config.yaml
n_head: 2
n_kv_head: 2
head_dim: 128
norm: "rmsnorm"
rope_base: 10000.0
qk_norm: false
attn_scale: 0.0884
tie_embeddings: true
parallel_block: true
init_std_up: 0.0513
grad_clip: 0.5
batch_tokens: 262144
seq_len: 1024
train_tokens: 580700000
steps: 2216
Each number is 50 + 15 x the weight over the matrix's rms, rounded and kept within 0 to 99. Layers, rows and columns count from 0.

# gate: layer 10 MLP gate, 512x256, rms 0.0512, rows 111-114, columns 0-127
# up: layer 10 MLP up, 512x256, rms 0.0514, rows 111-114, columns 0-127
# down: layer 10 MLP down (transposed), 512x256, rms 0.0513, rows 111-113, columns 0-127
gate111:50 44 55 46 72 35 67 44 73 41 66 43 53 23 48 62 30 39 42 40 50 63 35 59 51 32 52 50 30 52 58 36 55 32 40 39 58 37 48 34 45 60 30 28 40 51 52 61 66 54 68 62 41 35 47 59 63 77 64 26 53 48 58 58 54 77 21 30 52 65 42 50 48 58 52 51 65 53 61 37 44 69 52 64 57 37 38 55 76 67 62 51 62 54 47 57 55 36 35 44 42 67 43 36 51 64 59 37 38 44 35 76 42 38 52 49 50 47 38 52 25 40 40 80 37 66 80 47
up111:22 05 25 23 51 31 91 48 78 58 31 58 37 45 33 63 55 39 52 43 74 48 43 41 72 52 68 65 50 71 49 55 61 43 49 36 52 41 31 46 56 42 26 48 66 37 62 50 63 53 48 48 45 63 31 36 59 49 55 69 49 59 27 63 75 49 80 45 70 71 65 53 71 66 75 52 62 32 50 34 42 41 56 56 56 79 43 43 52 42 27 53 62 57 38 62 24 43 64 52 57 69 81 43 12 57 49 32 51 46 12 50 53 26 49 56 27 45 50 57 52 47 52 63 42 46 39 79
down111:65 41 24 54 28 63 35 45 45 47 54 48 49 56 43 34 25 53 61 42 40 43 56 51 28 55 38 61 43 42 52 47 23 71 38 77 50 73 64 52 52 57 58 55 55 53 28 55 40 42 66 51 71 38 91 55 51 51 49 53 53 64 33 31 40 49 44 63 41 28 46 47 03 44 55 48 21 43 50 89 47 37 57 62 54 05 42 49 41 45 53 43 51 67 47 53 52 60 43 64 44 65 34 57 56 72 54 73 76 68 61 46 66 78 59 76 56 49 57 53 70 49 55 30 63 54 76 19
gate112:36 53 54 52 47 52 63 60 54 62 61 53 47 43 34 22 49 46 55 37 80 60 38 36 67 29 42 46 75 30 54 36 30 54 44 45 51 59 39 48 77 37 39 38 68 54 56 24 55 47 56 48 38 53 81 39 41 43 60 49 43 56 66 64 42 48 45 43 53 28 27 56 63 40 48 54 62 60 44 24 34 34 57 62 18 62 77 32 28 56 50 60 55 32 38 58 55 74 63 48 61 46 62 46 52 70 43 49 29 42 66 72 27 27 42 72 59 77 57 22 63 59 27 56 37 35 63 35
up112:20 65 53 36 40 44 24 47 64 39 40 33 48 23 56 51 63 48 71 58 31 48 29 65 61 27 48 32 37 48 52 25 73 60 58 40 66 42 62 52 59 51 23 57 50 41 81 55 63 49 49 18 45 79 68 27 54 46 39 47 51 22 34 63 59 12 45 44 33 53 44 62 80 61 43 67 56 62 54 41 44 60 58 75 32 32 40 44 58 35 51 67 39 70 97 48 61 67 66 61 46 32 27 34 46 36 48 62 44 28 43 49 49 34 73 54 70 73 57 46 33 71 38 48 64 60 59 54
down112:66 51 28 39 74 47 44 51 27 55 39 71 52 46 56 48 77 30 48 37 30 23 58 32 44 72 47 49 42 52 46 66 47 41 45 53 38 50 70 47 30 58 43 39 41 35 60 29 54 41 52 61 57 51 20 55 55 36 45 40 41 62 58 41 25 90 66 41 47 42 67 60 29 02 51 33 38 34 56 64 64 48 49 51 55 54 54 66 35 73 75 36 54 59 20 32 43 70 09 32 45 59 48 72 63 52 47 36 60 46 46 48 46 46 36 48 34 34 59 61 76 33 65 67 44 52 29 60
gate113:83 52 63 60 69 48 39 32 72 54 36 63 80 67 62 65 47 58 50 48 50 26 79 88 43 28 25 47 65 79 33 48 31 66 73 36 51 45 39 37 75 45 36 69 61 73 50 54 47 45 51 42 47 52 72 72 68 43 59 47 47 51 21 41 50 33 42 25 39 54 51 43 51 22 53 53 36 52 23 24 64 55 54 66 61 53 34 58 28 41 62 35 44 77 56 56 36 35 51 66 61 30 42 63 55 45 67 33 27 62 59 61 24 48 55 68 65 55 36 50 27 47 17 62 52 62 34 23
up113:56 54 50 51 44 57 39 54 53 66 55 48 53 51 62 27 49 54 34 33 35 61 57 58 59 70 33 54 60 62 63 39 69 48 49 63 23 34 81 62 16 41 50 39 50 58 35 65 49 45 83 70 72 72 44 40 59 50 48 64 69 57 77 64 45 35 39 70 37 35 50 37 50 54 51 61 50 36 50 59 60 51 64 74 42 31 44 17 97 78 66 56 75 44 58 55 57 60 53 29 41 45 78 46 68 48 40 44 53 51 37 22 55 38 52 46 59 61 63 37 64 34 38 40 53 46 35 32
down113:48 49 50 58 53 51 22 39 32 49 44 66 40 54 36 63 78 60 29 42 49 56 55 45 57 38 49 40 51 74 12 41 37 55 49 43 62 80 35 69 60 76 32 49 52 37 61 72 45 28 29 33 47 66 74 34 56 56 45 54 57 48 34 30 67 63 30 50 42 80 74 60 42 19 56 34 47 64 55 68 82 46 27 42 43 43 66 60 19 24 48 63 43 53 56 44 06 56 23 56 47 27 56 65 65 51 53 33 26 45 71 34 76 80 73 68 58 47 54 51 67 53 55 45 41 52 45 57
gate114:28 73 45 59 38 53 58 56 27 44 58 29 54 60 32 65 73 44 44 78 32 44 52 19 60 53 55 48 40 16 43 61 37 40 53 41 54 55 60 40 53 69 51 52 17 57 43 40 57 38 84 17 20 42 57 47 45 41 64 28 39 52 48 39 40 72 61 17 61 61 38 38 67 62 41 51 37 56 49 21 55 81 52 37 63 50 35 49 49 61 56 51 26 76 63 39 69 47 23 66 32 48 30 49 66 58 64 65 70 35 45 56 52 61 26 42 52 53 25 43 27 39 46 51 56 48 44 58
up114:66 75 43 60 29 45 57 57 39 45 35 80 98 58 33 58 33 77 45 47 86 27 25 42 38 31 60 52 36 61 91 33 47 65 41 60 27 26 58 43 19 74 33 61 52 59 39 00 64 40 60 67 62 59 48 61 28 56 72 49 43 38 81 46 19 43 27 54 48 68 48 68 44 57 36 64 61 37 23 78 39 40 63 43 46 26 30 54 73 50 53 29 76 70 29 40 28 73 45 60 53 46 40 32 40 52 86 53 65 49 48 37 37 43 67 28 69 76 21 53 37 63 77 55 21 53 88 53